Weights of a small GPT-style language model, trained from scratch on English Wikipedia.
Training: a variant of SOAP for these matrices, 120M tokens, 3660 steps.
Each number is 500 + 40 x the weight over its row's rms, rounded and kept within 0 to 999. Layers, rows and columns count from 0. Numbers have three digits each. The size before them is the row's rms in percent of the matrix's.

# layer 6 attention query, 128x160, rms 0.153, rows 111-127, columns 0-79
121:505564457510462536516539479538448581471502549466486538501566566522497506505596516463530476384504543525569534493588465538521505448471517484492533479534546491525570420528490469497487506470487589498530505528419543554524506532497532505511517532
126:463443524540432554474538563430463485475494503518522533486526461546450487399555509501497504567515527493550518403510507467540512501537552469522608484506448453498519503507487509497438559523488501493515517414525477394523594501548476438531462522
117:447512534434565495515490486498492436502592518467524460504527424510550542501480504496507559438466348460512470502458447549494498484481505467529430454481546594549477446495483527485489526507538533524509515522475576454477567480464439492465519548
168:440507486477576430475477526558499451418523486479499492523477427473482565493497508484419549496488436501514491439479496534513545494449512554477526486496492541484455477531505559518453526464499470551502485489454526500466529479535438470549567475
139:489511491478584438490444562528526432461541531504495552532443469580517535514568489513458500524483426539556481470469501517453531514530528523478406507492578526485438491484484551530448486489492460512484510523497519450507534456479445483535552513
143:450456554491570540462535445535447528477496511506506431473548509472516493500499509494426518448485518487466521455534529515563460500463451468477565469425433587537453459537510566495484504537510449526512481482553501505509514527546505512476505511
139:513593523534524529512445542490508467522536521442492494485515542559454522462569488536448500438487521582523472494573413467486473555522459514518511476547535462513497524478505513506485473477469540498498559509478479536518520485531542466536413562
155:492523522568557505544629417491475560484514491451494485485542585393476436513591507466552484459433483519518500487427551507534482455434474481495518484485491536498459491469501492516469476529533488524518534508476528470523564515534545509481464542
122:476487482473498533516519550430506420575548529485519519518489501488454506500516501501562458439501507472508457467488491445430500462534493476480513523574499518478494565518486550576534509525539553453492509602455523438406511538529438536508518427
124:537489587514476473453567485490528496545431493503505444511535533453506476468476518483512506544513582549474508506493497453402475526518464460481484516475498509467529538490520498461495458468534523530498492545517453536524514508408465579438517479
138:490519476560516531522538495434499508533508515478506443482577590522500505490523503494556506507493578457536564502587437512436495457569435455493486500476520472536508564514530444504495400513507489519521596515531546497582514579451491576406537548
139:488562572511504501534490478516458498450513500492491586460535453483478501477524501523557485457536460372525412403451496448490482478518371457501547487549507483486475549485489563555495539457480571472503508497532528462541536448503528467556493544
114:542502503498435543529485464400522521573474532553512464478514491522493517420493493517504519557583482475554556503465413492451525511497595501514584532524471512545464447511510465487498365499497531539496553545471559484497481503414471580460524529
129:511512485588475503484482558443543480501515462563510499522480443529487486457455500504506545519501430521567498438459533463474516435529441501455567521513536432444453510461519519518528478551540514496503528476600572491457570536540423525438524520
121:556498405545552447524515514541520455514535505518479529479473466526480475541535525523567460437476396508516459471501538489529516477482365415499499495512460546497512561524497442603519456518467457507481431462486535516455491509467508502579430439
126:522468475472518560526531450476480452566503481438505536472524531518455475552462504496449461493517474525491491522571449459573529533470468474482468519572455453459537526557496449520607514494434510519470463488444501453549475548518549503488477509
135:473520516474477563522549434495455524541513477492510470489547529497514522448462488497463426549592541468503492516522529514469499473421489448414517480457534530487507447566515511542545526474470465518483475450560563443535488571571479530408494600
# layer 6 attention key, 128x160, rms 0.15, rows 111-127, columns 0-79
127:506496487456582538547533442495558464465475462452503479512473489528526492576489531467591491486548562495562515531459465525452492448460476443458366457484559551447525538511501471564447416435471513459508568510486547512469491547512535534509547507
117:509400502566500561457500464502488499509461435468514546457488434520524517422509515515510494552546505481550485455485530540540511571552508463476519466495488500511508536555517465534478489557474443491506486418536515440508581520587502440452503547
118:449452544496577549528517493461551456557566581543539507493426380557520500466471512513502524532508420445486443510448546524497499508422519547482468481474453527527467436510506573488443505510534487506511471471539445540496528434473464542485558484
148:428477483508597493489515502521519518459564519526523487494460444476527588516524512504416591455535486503498454422420524520559541485470518511492510482495536548515470528553488507496485487503505432575499544537465483487537518421495491537524552388
174:467498492439554388436412571537445400442498527466486565508451439522506521456552499515426516530495429545587501446528494511500527465482489538501482507510545486487458508458492534470444541496481500517492504475538535537475465416545453436532597484
135:476470497476521502521580535504461542487479489529506459519551502474531484474460517490482485467444530489432511467485487539539435473481518493442531492474472503528487486537491629431471538527583418545484488518510350526501510461561458531523518505
130:515459515538491527451419514501449554504564486450484467477519564497496567484571509482476497448488518535600514499631468479492467482537469532513512437548501484477498524446525477507566454464494541451485553508498486541474483465455482455489455571
138:509573494546476468549579450505465521463465516386508438469512481441487431550493516476476474481401506458486518484484490529538450471510440459499469484490527526523558462484471489486550491466502472514534460496497468476518514525489508514474449485
132:494497491518502556464506541475463471551536570520501514519429429500398465462575505506482435504507488507566474443479554500544516509498489501541548481594465454493491521479503540566532493488575491461508537493483523484427561533573484523518472456
127:514523571514447501540600471482548586626453511502488434515471509512491473443563514470563563463508546564482510493515438409457523481474453488496524454476500508475544509532494529460490487503524502499506475547448473445540513520456520553537460480
163:558498497534512498519525495482506528522436515484485432485534627519503472539584488479600475440508601475524520494568434437424466509557484508464494542487546465535541515466555470495519457474533501474519519575498482549499458538587513548455499514
142:470536509512515497508482507569458436464515489508507510447515468526535452467521507510540480474511481421581429466472525431509452461457367513521484489508478441505489525497495518520602437452489531478540493478528500497518551483471527511592450575
108:500472541531504446536579487484509530470463463563506528491427492516478495384486525462528460532490558455524509453531458552553552488497572482534470481494516561576418492492506504441557440541494492543511492508514580483484452541552457509490533526
137:506511467582515502506440565463552483504507515542490529530502497467543509466493490519503528513491409569538490447516517440477523527538480498496509546442588506466454511526501529594480477506537530480510536446652545566479533470614463510468468496
141:545473427532513518498489508452548465563483603551469503543505462544484478554506513511571493492508445499540466498514562367510507543510482490453580542583518441474504590505505466517513524479506493472501510475531523505483517443442487525564442453
125:532498466492459531552522425454484535540480473526497491488521502491422476581454495492536469489517544441464455509513492390543515582492525482490568489551492503530558451526493450504581551473540522508475508504435482453534482505435534521521422496
150:487548495481468525547508447414427524537527498496514456554497550472490457455527494504498461525537597500484501486530488475504466558475478495438527490460540512492487407541522543543502505529568500507477507520483512503564507516567567549447422558
# layer 6 attention value, 128x160, rms 0.16, rows 64-127, columns 0-79
081:564494492516564555526507427518504475560525495499517492503502569522499486521450511505535512479501544460567537516523495523521501466495592445501546501468534476464477555505520470562469472507448508530494613468555500419466496516559585487529503486
083:396451488493470521535497437471435352483455548478509505508524522478470492508503513485500473545537512555429478428533504483523497527466575510484489482475460587503471484499503476579540544494478433498497468510457496475532473574507530459517525508
076:443433507502431431509379561521495556440522525541502533511412538459498542532496514505536497482477483468485442523514509454507498438484520500513532509495526569589513519511519439539505468581543532497499446489469449520439495537532497489522480441
070:443471546501472485521400560545473534500507472518494423493466474556478454399519503495488488490519497482501552399467479497522488468487488528516519474492505437493500508483499533564559489495431572484489445475465507442487518490462494505505457545
081:494470493535546466486491541517467396487562505474500528480534512329531476567548492499506545423469402566499442503493487538461493557513481520493427511489569497500484474531498549528432560450456533512502548469509528527478516467558511459478594439
079:516490496484530463475492477510463469495480479595515456498500501489442475512477482501489552500522557538494549506493504518549508528543534526551486492488402471450500568486512558515514555458542526500501534468534542511404502494522545523491510556
076:463523521492507619529457469496525501486457474562506526508430469553481548476440507494518514608495545459497527475469439490537525463505475557502438476458461507506515501503499444541492544496464444507493367440437511472524486548493547493419488477
081:511551502508532517511526509504562540442595549501502518483538424543524556496521509507465453481516518417506477514495479503544493482479522531493467494542492476564527436497495475441548459485485570500509516588424554519604497515438475544520482532
076:514512525552468474473494491524487481469484489463504447526525491441527596547477507506524504488455504525481515498402484485506479460488592499495430503443519545523459570479512426450505477544454463511510489532553495494466498441409500427556505458
072:476457496490563550540540474555534502545466497452502522460517524473504480562449514491535475457483479452432490575507489530551492457429571446513434507511327475514512564572505429425551549534480510520511468542452500427505499484470442498525509472
080:539500516571436543502478499452471568571501530573508523504560518468518463508417510486585486518524514507508436556478461532518491460502456470518530493566477505412500490473510466439483453487533530513511509482455552496450526487584637495490498490
082:579525474507511483574534507543553469487468497525500487437437470469481431511495502492529516476545480545552490533587420529469504419452422450494459475495481545509526526512518525560545385506504498494498550531433550493439512495471545495536460447
077:451540444498451534466506502504508430476534485471499465483461510570486508535531499496440468475453440565519528532525470496461502474563498460495492502511536473498506556499501407531504511479495519482495547508596520544491511555534466515526445523
081:515519490464457391500509543477474574426446498490502461492421469487538550504519507485537513502468541505533488505550470526446505512539417496494526488490524536511493409508495543499482471526556426516508560409497571519518480513482442542498507526
084:570500533485472542501565421506497517551556515545505546505502464536490520520477498511447569512545462504517515540435579485576513576472559488503504525497573503498499616475485442456431537486514479512498492493569481497543492481466546545517500454
084:435579466482469413537533477465493485509507501525502476464521556507513447508578496510506468484521544580482471613535537525426492409499549482506438506491454472562508421512500566467449489485518522481516517592487524499578508515497468466463513550
081:545536527506577538508503463454551513544463498382503523457495462541501525489554504495469614429520533498454478493514486455463503504474494469488495490442432477563482529451501575490442510519491518512500485563501481434529489504555521492395453451
084:485491440535515490470507454522472522434467489515493526491541580465468521491480486495489421524433444546586492470567607493541516532500519518504486524526524494447526498523511382549535534474480565471495543537469508494500476513494522430497528500
084:464510416539513415562526525454489454455458480475494505470442466453486506606488501491500546490431541576493480452475518494466490494469498493509523504516481554490485517504494486519456518484531501502516606490484465443475536453438416481528458452
094:561528505534445412470461551514523453484526472438509458499467487584493533480552505498532505504484530530502529471515502528489494478511547517492490484535554501445504468500494473455449549492524517512497435417468515456456526491542507461457461609
072:526500499439567525509486499495453495505540517462493546498503549518461481453545497517464456459435473495570474473527518490521489482502479482504525509485504525465488488460509541526563435513462461477494570389555528455465531466558546543461419512
080:481454424505557466558469426542486494428446513511498456511486489509471508523477495503522480537484487479543486501482469477545506506473475484502581512454450595497491563539506424548562448539438472517500545484519497502484490545459572510464522563
068:519542542526537500496417458500555580407470519491513495469499494503475501582501508482476490450479539487500486458524468498456506518560547484493485475495543498502517473444507563442476540448472548525501492512513510476473487590542509464526513535
089:394511437495520465517518436489456483399520498554503449500491460445477488520499502503578420536497538479496500499540560542522479506511497486489515498521529583457501501516492496537525522497462542516505633479478535552504510531462489520440505579
075:492483442521567479476544479589552457541466512610501527468468540555512516488490507504534468537481488436531492545552488552599508476512567520482502523494496506472533506485496513413408511472459420528516526498502564492515521482566608501517531541
080:493442501516483452501536531551570441608531505533510565514453463466477474457494513498515442527488478523455462565436471496572503529414490468509470477543496467518518515505498481539522460473467503515495477522509470491401535443490542472572476489
087:465496436475509530523556464421524480532538520521493531482467471457483531496475490516465445524504456564477482575528489487541493531453468499510509513484397596514501544502487520480437454504506482475493482510525475473526506491464480475449491481
085:438512439475530426362459474517486553482419497461497497480462427542490606495506497493474564450472583517500514598528491532497521474500516507529530515510499501531511506430511574448406475501520488520506475510551506465513509486556530497462442484
083:477558397483537401483511460434500568480520524440508435506490519573513473537528491491430492480541515516560469507515449517548500479535472500486528510489509483482512462534483461571440521541522464507504635513496492502521485518574517473524532525
087:485473505488561507497565500487532464581509504542501486482451530485492506489506503494456494426508462521500463492537554508528496504445457479481465487475453444478503577508499545528511547485490474494490376417467505471489521465551524511530505503
082:504517477496564506499498427485570584475417508522516452526422583539504520521468509496528441447503554533487475547424428553574515473530431505515515507531479502472519497501500482597474489522514474493490448446440513535467540477531531526538441491
084:425534531500529494488588446482475561463462506519497448527461495469544431505490504500433493552480547505470420505451517444490491510461495534498476490505518490526490420534481543509494555483502423480501491453497497477570491479462418470565479531
093:530469514471457585467559417432592519543491502448507411478517568522499548482545496494503484397449541505516505557460510516455514474473516508465607519568495483494494459518508407494510479505504572496487529498465554498501466526528400529466505459
093:478455449496373476487443466516498477479560497532500544493519479553484453486462510492555479527493458499494454531539478510507502473499505504539578484550446470438494475520506457528511562535520542505496527566579527532474519472494472433564513475
075:471550471480446511565514539472500573464468501531492485495553514587498449518450491520407534449481524433505454526547432469492485461531570527517471532469465531503483452500499479498518515556451526470523544503553549500525507522536504438492576492
075:445446525455509487469553513467477502499491522548498501502513551444476473489580500507466504439581509506519442478554490504548498469482440482458534499483501488502526468562508479487574551537499458451494466470469480542525479518406485491538462382
083:478511538506462490511457572509535488522551527449511452503509415409516522504525497482499540469563583563464509515473450477493529526517445488501511492499539413485491514558519551419501468439580527525499606582421521532454526470456409528539558534
086:412506497506465479463464526559484524527541484514515481516503471525512446504463499491449425524555526491516504532445448535585493554452497501510429489512539522523502353526494524467476511493433481537497391455533505473526492561484489483520524576
076:558527481452555496496496522479501404494506510515512542492445484506485591515489502517441536468424465400488485469465532529535498516483617483516498495469534560492564498558487390494488562524479513521508525453485458501486455464529500448531556521
079:516546493490540493408477558507531585511406476525500518493560458502498599471538494511477483452507495520509420489540486489504505472522403503516496509502567464450511445491482568437446532515504470466493513535513458596439542495541481479554458500
084:481509493526434482464459530463498472497485501484498559517505430451502500440473508497464463540442563442490493512501475515518483533528465535512533488550519494485496513508503508467510532480519493507508477441566551497505519512565521456480512539
076:501502475488534435518521531558524504434494491485498550491485391438508413555522505469502533588521495576494493504460415526502504436503511471530399498445452435470492559516503479439485488492536487510501485496556560521504512540467518445476542528
079:459492476508496494452482531509533488448494528523505524511513480496476464502521503476546528438486576548519436430397485468503493477428411465512511478506572534438506461482526491483417488456471463496497530497490533557402514520590576513458508505
087:470513478514492520433359500577516450514481489507494552487453462555486499515507496501512469496499366507460526541479478518475498506454502536522519512514455452479496489489496438455486496521525494513500491527489461536487537480453494447499522609
071:479501467540451608560489549509455476522616537444509485507497509460492549472517512493508500544499515532566537485528562501503494448521542467483484498546530578509508520474480541489470535511487538531498494441456495449526492557533426565474436538
089:467541463504477448503496520476487521510543494566504528480498493449484403524516506490448528500433478549486520441475540448523488474456429489528506515471487524436504529480518456582527548488540519504507502382537484487427507488501521495484505480
076:483445508553477655541497563517516592483475501476490457481470458491501540562509507482548534396466532481562530481498489453488521503461457525486540494491450539464498523521508522423527534521546530522521523385441473480475477517513447508548553486
075:529505484483588544567494480465521593461524502471504533504445597503484489546532505503564427512482459507501495467519617516505517467471509512460564507547549530495515462546497436521475451497485459501498512532500529533490529522492460543514501579
086:516511486464531401441539537405435490486491478488501464497493459494498542500514491498513549543529550548493463465544526491480521531521501552511515508450601517462497533514523488462490464504612538481482554461505536514511475515528495491446551505
082:580506482493495525463438441444496489457445485464503510522535589411551504467470492490436420549509446525533540496469467492448489465495548510541431492452595414550566422545503457444448426471455540480498540516513538469482494485523522528518491413
091:455509502480503574502568472497492525475546502381504447501490511511497513510492488497548487532456459506500491596441542448542482584486570526531475500418490479479504490503501511477491524470475543490493579379423478464485500498450476473523450545
071:533502479449484513469517556488551382511491488463495523477525407510530508529460498498436473582505471442460525487465563492432478536478447492519498534475443467487521482557487448486548534528539582514499443474380484478505497523465444459575545464
077:533502532465413478510436464486478507551559509511499544504495501464503493466501513494460433584501412521511499413427563443581478508484437455511521527566490489472468489439477544579507591489599508507499480436489493445449550471520447505460436499
088:425505506580441504565543426494558479541471500543489489478492544457510487558469495476557518488501536569498523480452501506508498462499506505467558494522535514467490611520508464532459444423452422477508554446456513512504531513473490496546523406
074:440554468513460482472509503436471557504499538448499469500529566552486451602500520510491520503460453506397442454522509472572506570572472574512472493545505473456513465485498512546524493491449482498505453570393514542501505511520553464444551471
081:461466482490510527517476606498601525463527504522501424471521420566461560455446499501512529543485512451478503481469421492463515539531437540498530492506507514499489542513492446498449504492407471500493475529459541490458504524381498504539502425
074:579496559483500425514479525539543550493533503543510464483444467516510524499466509497533533510565492443488494477533443527439489462451500523498490491492504524477477438551519544566492420508572405531493535536475525469559482472467555531542577521
074:450506527521447509472457518486544524505489472525508511502456499450487585540468501499525503498484531488519502504528438491408511468582568497500526480503479402526489489505496494558576527435499542486489521421488515526447495500547490484569402412
076:514488520495511458496557548548487552542535485494510490463463490529448461541488493507538508538539501531497556451495429482545495583511536484506441490448479549476516544465524542481454494521475521509492485501487514470429489507465549474474462532
077:521532465489554571477473528453498476441508504502501523487503447497483458554486510513529473492505545418498416511429533521454477415526379502530507492549473562469493503528500519492469525562545516500493483552509504439465500542515480478502517492
080:543482468482440477502373553446476495470562503510492516508443442496505546535484501505525478515487464496540486469522460493455509541483542512496481504523548516452508470501489437541556509507518570508493419518434492460532479485418543544479563464
070:505511544515494536507500469426548494537499479606509476530455529521517382426456513501547469513518549501479492545474490451444495412551473481520531498500478522576485492511479492505548448507511555484505510448557509523560513557494539502482447540
069:520475532484494571475527492474477553551434488446504456537494583497513508528474508494602505473592541500434522485427528472510531514548450483486484522479479483509552506537496454517567430518462521503487398438528493534526476510484533546512466464
074:565528481507491450510446571459408501509403491529495536494596439491505496488446510474498498535484584496494528473534525508472501484526448488541455493456471455427551497529512432522485496497503557465497461514521537511538490547567549524579509557
# layer 6 attention output (transposed), 128x160, rms 0.151, rows 64-127, columns 0-79
093:503539515518524473496440445507491482478539484506385483509420464486592539505507580545511489506529478455451468488454490508476488518488465531466491384488471556515499462517450526497485505496536461514404448489492456492507530519477584526550508484
094:571498435451587516550544551507500567513459440524456479502392544504536466500523572531504509497436482466481478513514496485477500458449458522483521545534514514498499511512571467460391452508557554479472556522553481515464544484489561569491498510
092:582606540537552593523532435503469477537433470436565516492522523538518480540465473458488479525506455548445489447499499503498533488534519530467471558529508491486433461581481506467510524468510513435493622499522631442549451455505542529499538531
075:482535462488470508503573522525592487508428530527479540508515566492509479539546501500461560546494525476438490527517473446462497487434470422542512499492488540498528484539509485464458500477500502560518511436515545506473446497543576443521568519
090:470497502445398517534474436451491505499497494528556474511498525527583546503440569551425468580493607480478568499496514477519421483559534532459532518494428463535491465500539456431547520531516485445536448482557471504533543523500466527448467515
092:511484506491517527510512481441568512496501539529399543460559543490541516540545598560430539478534410437423520557528454490507425499471466475446549428479557513533515457499506459489484498521508477491554483483526403476518522505456531549556485482
084:572489414499540451512573546526491464445502453545490517527484462439587483520585468458505518430503382522500461504437490481512565507469518436471530555510527577474450498516481554501466427529583485514579573518565457453463494462513490466519494489
088:488527463545470476432519511485489475502457416439550516515490516523447483513481505453602496510500556528610546480523539494422549506450477500471456484468504453474430534470500473520501502527423508464455495453557490548489470508563516454510458512
086:533491488457573524503579464474534503550465520466602492561437561489508436516476539509490518482466499462578507529533542456494556581564469491440531482557455443509526492531439476466494572492521414500505449469441509505475503575574545582437490488
087:510500478536531479509497506492446498507512459446574495535420497478475510458495435458542455465533497452533518496503515497457443560520481563411514521450622463477433510413479507527456423556539503465532491520546583519454475512522520516479479550
090:514559517423575438460483468573529507513522559473528536504481414534550512568519473439456520576518456502522466515552524461477614483526522557489458482435488484540497463532483505522515504505482522555401510534473491522550492452507518536527510469
095:433433486437474531532487446471523461488517521493536542567508484488568480510499470397530582507456486429428512517413553514511532499457552524531528517484537481477441479575491508458444536516552483529538471440549526515508476457494494530470580556
091:518453611511494481507447520477534486508491502508469466437583487531524523375394481460455486480503554444490511546463509499479510504485515496471501446548498500508528520545536489514487517498482429448501492488507391456444622452465483505426556490
097:489447478565490520540521446530491480552560530473523594498535495549522487501481526471475525519497442590365442536429578562513456439541496476483476521489495504487544522519560466507537537438488462466475467530486454527489488519457484492491452504
097:494543533539547481473487518460532500447445561489509423451519580476455471550568474541597458407530538531592498508471545563531508546498459502488463505475477535501516479521499557541480474502501472476467543514443454509475478485492524488485502553
094:493458552504486571474453531468492522462482481510528565540511450515413521418492492488466517471454478440546533400510484563511515536523451550499536460472501463488492559503544472515479568510418569460471423476512504553473477482485426533533442526
089:471485543573455475437516510486455516444568471532440442505467503486495459566495404533503463562538545513530558496445484567551506511484496521531482561476494566451465473555402523530564447512509489484471511499445488497504485485477473491571575542
098:455473494445493557534549539514497535498528506502572491530485472445489514448519520563546506447570498412461489503488463479482437494515474486543552448489548450585477512442487608491489467505523481526476475503518561519507566485509538556494443525
094:533387579464456631491516442509441520538547533435603526544482504523525491446495488492541443435472528504426537504520500527532454482485483521516450507496466498523503505486502505463503592496564479486448427538436494523559521467468527563463568498
106:487452471431483524518528475517521494509534551557445515503531474521473495540459471438461497478542466420545508538527493532481506401503396475473547471525434502502571528558500497504518475435512521508461480482485478502538419542455539490503545495
088:437514480586510490466426477510464538474483425513420499475553490490513488526510515571461515536546517523453479563533458506492417521548541540587469462521493492542435504446491487492556507480545516528486441548466438528505577519517524500564546459
091:534478510513536534504521457472489484522547519504504499481556529473507497506525458471581487488520439482426471515481499516466493480535473501513425413556586545509446478482548565527506525482528494458456496540493484465442581443572519521509547489
086:428384454510485497544537557476475457486535429451419491473461439480493528452506499605510486546504416469498503536493529560567418488446483534462536566470540531453492512525547465534487481521479436469479472464580496488420571491483521505500502492
101:529365521463496527561511484527456508482488543463501511484558473534501519485553569545496559478466471495433526488486439485467467428517455493506450385521527482506482541473594450507467519533563496453520449536498467499499548439513522539527494533
089:525577464553456522485447412479451507489496469475442468545535488473497507568489530527509530440591497433547519519525523462426446509506474463486517413464544499497454497466459504518555486479523556477400485525522414537517495497503457515463495460
092:567567455457522488501497487450514496504483526464530437483591568531492511537473534430525504554594526495565530519541517516467536526576571516496508516494529536466496477565516528440474443472565459535534554487462522530524438543506537523461525498
094:514524570576518516492532521472484571500444445481548467470557515461497450488529470454486504461476566513489513429457471566463420505520533559525515525448500494555421467503542537521489454540498512498513513522454421541522486433524480527535544483
097:556527527561498541457510539472508508490515434536504532444552470503454446498538401476505495526604379530487492487485531510573442523499522529524568488483502575438478478506390504551593492484513563532476511457481503490527516509535465477498506552
098:524526629579402558500487496486536498511512482542445517420579484496528489424506571465542532519450517480487489535475498494434454553541521502473469462504491487505508491500546468508527484478385436529437449459464440513457564462451475563471500529
098:569525446561487519479476499510496547427495489504406500526482523483516440556534463530580526506504583486549555496535476499472485570491551541542498516482485550495490465517485515523457431506533491538509556487511468512454496513466548585483491520
092:533536540525475570440495514501455477529524574549469493428568478483511466487566482486468573516499434484497518462538529459509428544491525463507503461481464483531458511540547507449496517471491452551537562510487543487557423408466510528515602481
094:545387443517500471468487517495474504519592388510480509542507489517404509461567580454543491473481511526551512483542507566525482532510485454485461518541444525483529533430573486518537456536504542554507511540448412535449511527509508517502489489
100:465469593514528499494520550567530505505510547570527510552501460492431487440427469459486509551507478526503502469454569443508433516535546536519449446453527602516546563533538527530532480498507409472581519498500516507518493444460535470521455535
098:514544544427559503550505530533479580551456494501577507501563458513478503450472445441424474480445515483494522453538495458471466462490447490495476556456512535558504478532499492477478506473526513415438476552454565588514538518517528528508470571
082:498556576567511478486478453497495526486504543445459544482541512415438528414536466412514419519512464543478543482553519543467485521460416494458508512485522479517491557474504490512513493503457486543430483483448427520489497474501482562502434478
091:521499410565503554502466497485446517486503484497415534525426491492450515439506443431544529539438516447502517466528494512455441467475537552505496604477522505539519479444565513530417472496471590567514521485486534503543454444505483564492545564
099:527487472512506495542561495420553483494497460519472504487521582586503491481466510543473524468403492488523459543488568508475484525498574466511443501505525543494637476474509425489536511526453495513533512492504553474503452484453549421464418471
092:560478450504484510519520562499432472491451568563520517490500577496476530428579613542516487542472524493497432451565523505447531474513533413470528520489448490458497513488479478489481531473519465494543526505503551506414489470520503509442498437
089:444511521564470533550542484512490540447564498482432484493509537464569464484519498496594415464557446507505519517474549495520436436596447516451539533548501490474471468491570576486483478504529423543516540490505524476473515510537526498486455528
081:462460516491427470494467491493470522459557550445477487443544510467458482474535506579517578531488503488587567475556496521556435532535575518521542520444512491432488515471518455481523507505466558567455540515437545488585465454460511524438483572
098:557545477482481562467510530537492547531462537528393464476543464564512528500504486483478449489543473585543498480577442440458518458522483468542548557510428488513523447504539505525494431488476509509487539497455471516541479500514511469466560444
089:506521526540465527473554477388529468534533476556524486523475583530500545474497453461526506454430460483461495547501537537498488570463486458507555501544537565562580475523442492541476450506455545497514491514480471493510502534526485514459529512
091:530566472502539527480514443417499546549526489510432474517505516499531514479547483453436502563539408463518534534558445485537516461580559518598461523483484598536538489517513474503565467481527517630541500492453548494562495458477549482489516463
099:516483507450525462550517466456487510509518465517572429490589536451494537469454502466447516493557557485496490498545495467498533473473452480402479402506525498499485498497517482472518489512523556388450538540538597423519542547541472552433473487
083:542453543493482477505457483541486424465435499525463482521434469616514457518494570532518464447488536538460511542485508502437491454501461504460481496508450450527496508519530424526523516504521460427526492499555486490480499463478543480516552519
090:504370516552487542515498479507528504483487503507484536508536463498572527542484427492554519481473437507453525549546425543517533477543533545514469485557505526557533470483521505465512511493565513496512495494497457496539543464462487522488500540
087:510463526498556407542541450536460460537543479452550525549419482511500505537414512529500438527455487473422488530487533460436473442424463497439434534483537497535538502463473446538556521509518443482478490542545559494496474479492561512497491491
083:437498492568473536500503486541452461484547463490474477480503397552512475483487527465496464431518534465506490526466487523431448524498452490538446441498539479529530592428541527567517511496530437531503557486559505502562512448451472456463563496
099:506523594546490567504568504519532540460546466506461561478544548561527448498461526528511499501460440467471504533448495483493477485484534473538545445529461561538573466503422473524539549502473485546524536518478389509547491507464556521525415530
095:455468476485427506452526532460475485518464489593519538498439484540424495495548579500500489503529480497530402426491537483547601548554539526456580468573413560484424501488514503522456584512504477568512504472527493485556486510572446410478495541
100:480481531426528432456492577501522468489500476557446498436479525530452503479519582583503469538522511504526533484561500565473479453538468476500614485522499500494449524518554489512569428515451463518436502540508477509504542507557557539524515531
081:453491528491471497532514491498447553447460522523515505574496607461455457433448448490588545487483536545511491485568444430482535487454541487457490472594508485481503479470514487479485503501561539457564573545569526512516453505492552464429418534
087:480483503524477564504511566510501545527423538532532429515466506527488458552519475552540534451480592600521512553585460555497485530499576561511501524472439503587535512502478466456477466499533505546493573510473517524569435494410521520503560503
099:554468483419515538498466468523498446498492520570523509547444478497494518490521484456471531498435530472475446489491497529504530517431504510501415506468461523526504481543523544499444503538537555549437454462510540493558523415524505517445537508
088:508518501554458519495499519518534517489502436525486484485509380437597493427498417482486503554536493488558538487512449503506453471487478458488542540492420481548472552465590519481549490611517520604456560458576494479541481456454486539543518522
089:566514484543483512523562424512511488465426477494511543543477548466520469489515469484489509513466540524416497477501507442463438460401519439543531479506568570508524487594559507484540517517516492498506540465524504462537463479546510484475577524
095:501537409453528525522538465512528461553501522460512486528536550491513478516495576439525549525465471588517493559472561529520574554540569448512475436510574525488559505533480454445524459473452510456533537502496525507396441571492528487453394466
081:495476475410546485544523499538410457404548442543512543489493497513510522462472534578479501525566466441506421483474528496558545504409508510444505511499455519488498490538449478454415528506530503444450452465486508460542555476546542465538508522
080:516508457537545518560507445414458409414466513494416507511578543461525564547500479508504496414526480392426515573519500547471523422462444502509556513485557440535510541532515491502540515522555477454474506450552480532543525515451516545505477486
092:519511554481545487497531443500430483517546468436479483491481473553513526438515461384488499521493421571514563521554425455503492503472507498430476549518539478549526457486570451529536511529493504509545528546490505549534447501471563459497521472
089:475484513469488524566587513544537524533489566438568474553562518507524481467445449451500492498472466524383460526410556481496544416455461517451509543525464493566500486566526523486471528517541527416548533473559499468476374486513521423510469541
089:441407468453517459507492581564453484470529582465456543515494459523507545513536450529499520529480443555489471409426528548515584513465518566500456458475462516426522464548634535484410538475448462496456547513426465495463463445519512422550556457
080:469512512561535415515473554567485461486550531559515538465504432478569476485503393526435564494470446427530439543403483540544573521468565459516503469516511451532508507485450518504445518453497486465495552522459496508522470439501488406515485472
081:483558497531478452459470512570509484476553485455450600471478455524594497481491447522498489481513373513500473529511446544516546464509545489538526469539548438508537465474507506516490476485470566570493516474498475543517478495499552438459435496
# layer 6 MLP up, 640x160, rms 0.159, rows 0-5, columns 0-79
092:497562472517472523500474498469470449473499498486515592467561542442455478547515448438510476522442491454442529517552461481516537494513433581565494518520451501481448479565596477523480480531522480536491490497419521455481483416459481436481511505
106:490518510544509500482548478472540535488520479451433446431452548475563511570515482514464551497470506480517512483531513442493416462469444499515523550493478531492397467456609543501512497531488501503480486495495504507449472438569498547508525475
102:470523535508501539537472547501482480617545574521489570515525507523489526527463522562505602482540511526511466453480510504420491455515585462484477475474486495554462450528577480482511473494514535504486532530553462458487498483481542423525485480
085:441477551518464492528569451441495494496516516506494453476538500523448541522560464534550520490521494534470519515511524473505538496517543498499538515562523427533541484510644498447541528488564492551582502470496496422479470535486519491437547459
087:493454536455503589500441508531520488478467524556514533488539419480520531475510463498376557547500437536458446521511517509561499547480526522513460467484435494484503478531473512505559538547525500482478426602546499428565498498511514533524482524
089:515542475501575519497547446602476445454471457494452518462510563493504522475539514543546549461558570514463484443454554402520567542477488477508526447604505470471538566452540581526486539475545489535514539505516502450545473554504493526528508428
# layer 6 MLP down (transposed), 640x160, rms 0.171, rows 0-4, columns 0-79
096:517524505524500429518434460531551499528483450500546500473497500485536561451474517512483521592516580493474553507517462581482481511541448542514533525554519559489457421503542514527446461546464468449494485561536464433518463435467468472520474459
100:552513514593568446544521505427461434444493551512439524569493481477483524529455608556487525456537472498547458566557510477511533567497490545470486535445479472533465483519483520462515508480468505481482451536517485524488468570537513492476429614
109:553521455550561558583488461499474577491442506521470440524459492522519485525527422520529478541484436458493466538500484433487486527487468570428473367554505480535511459550504552472505513482541522565458492478540501487525516453448412524551508541
088:550589504460486577489493504516526485498391487512482568510547470484497463458432510450573466478516439506534496590493464520519490418585483494483501486480506471468496550469443530497531516555505466454509533509488523544525566555447511481423446435
087:601505427546456496465513525455496547502542545515502446513485515459459520567462503511492520514508527493512534562577463540456504524379465539454525513481468504479550514509521497462515416521523516570476554552523575538482448574486549553482505514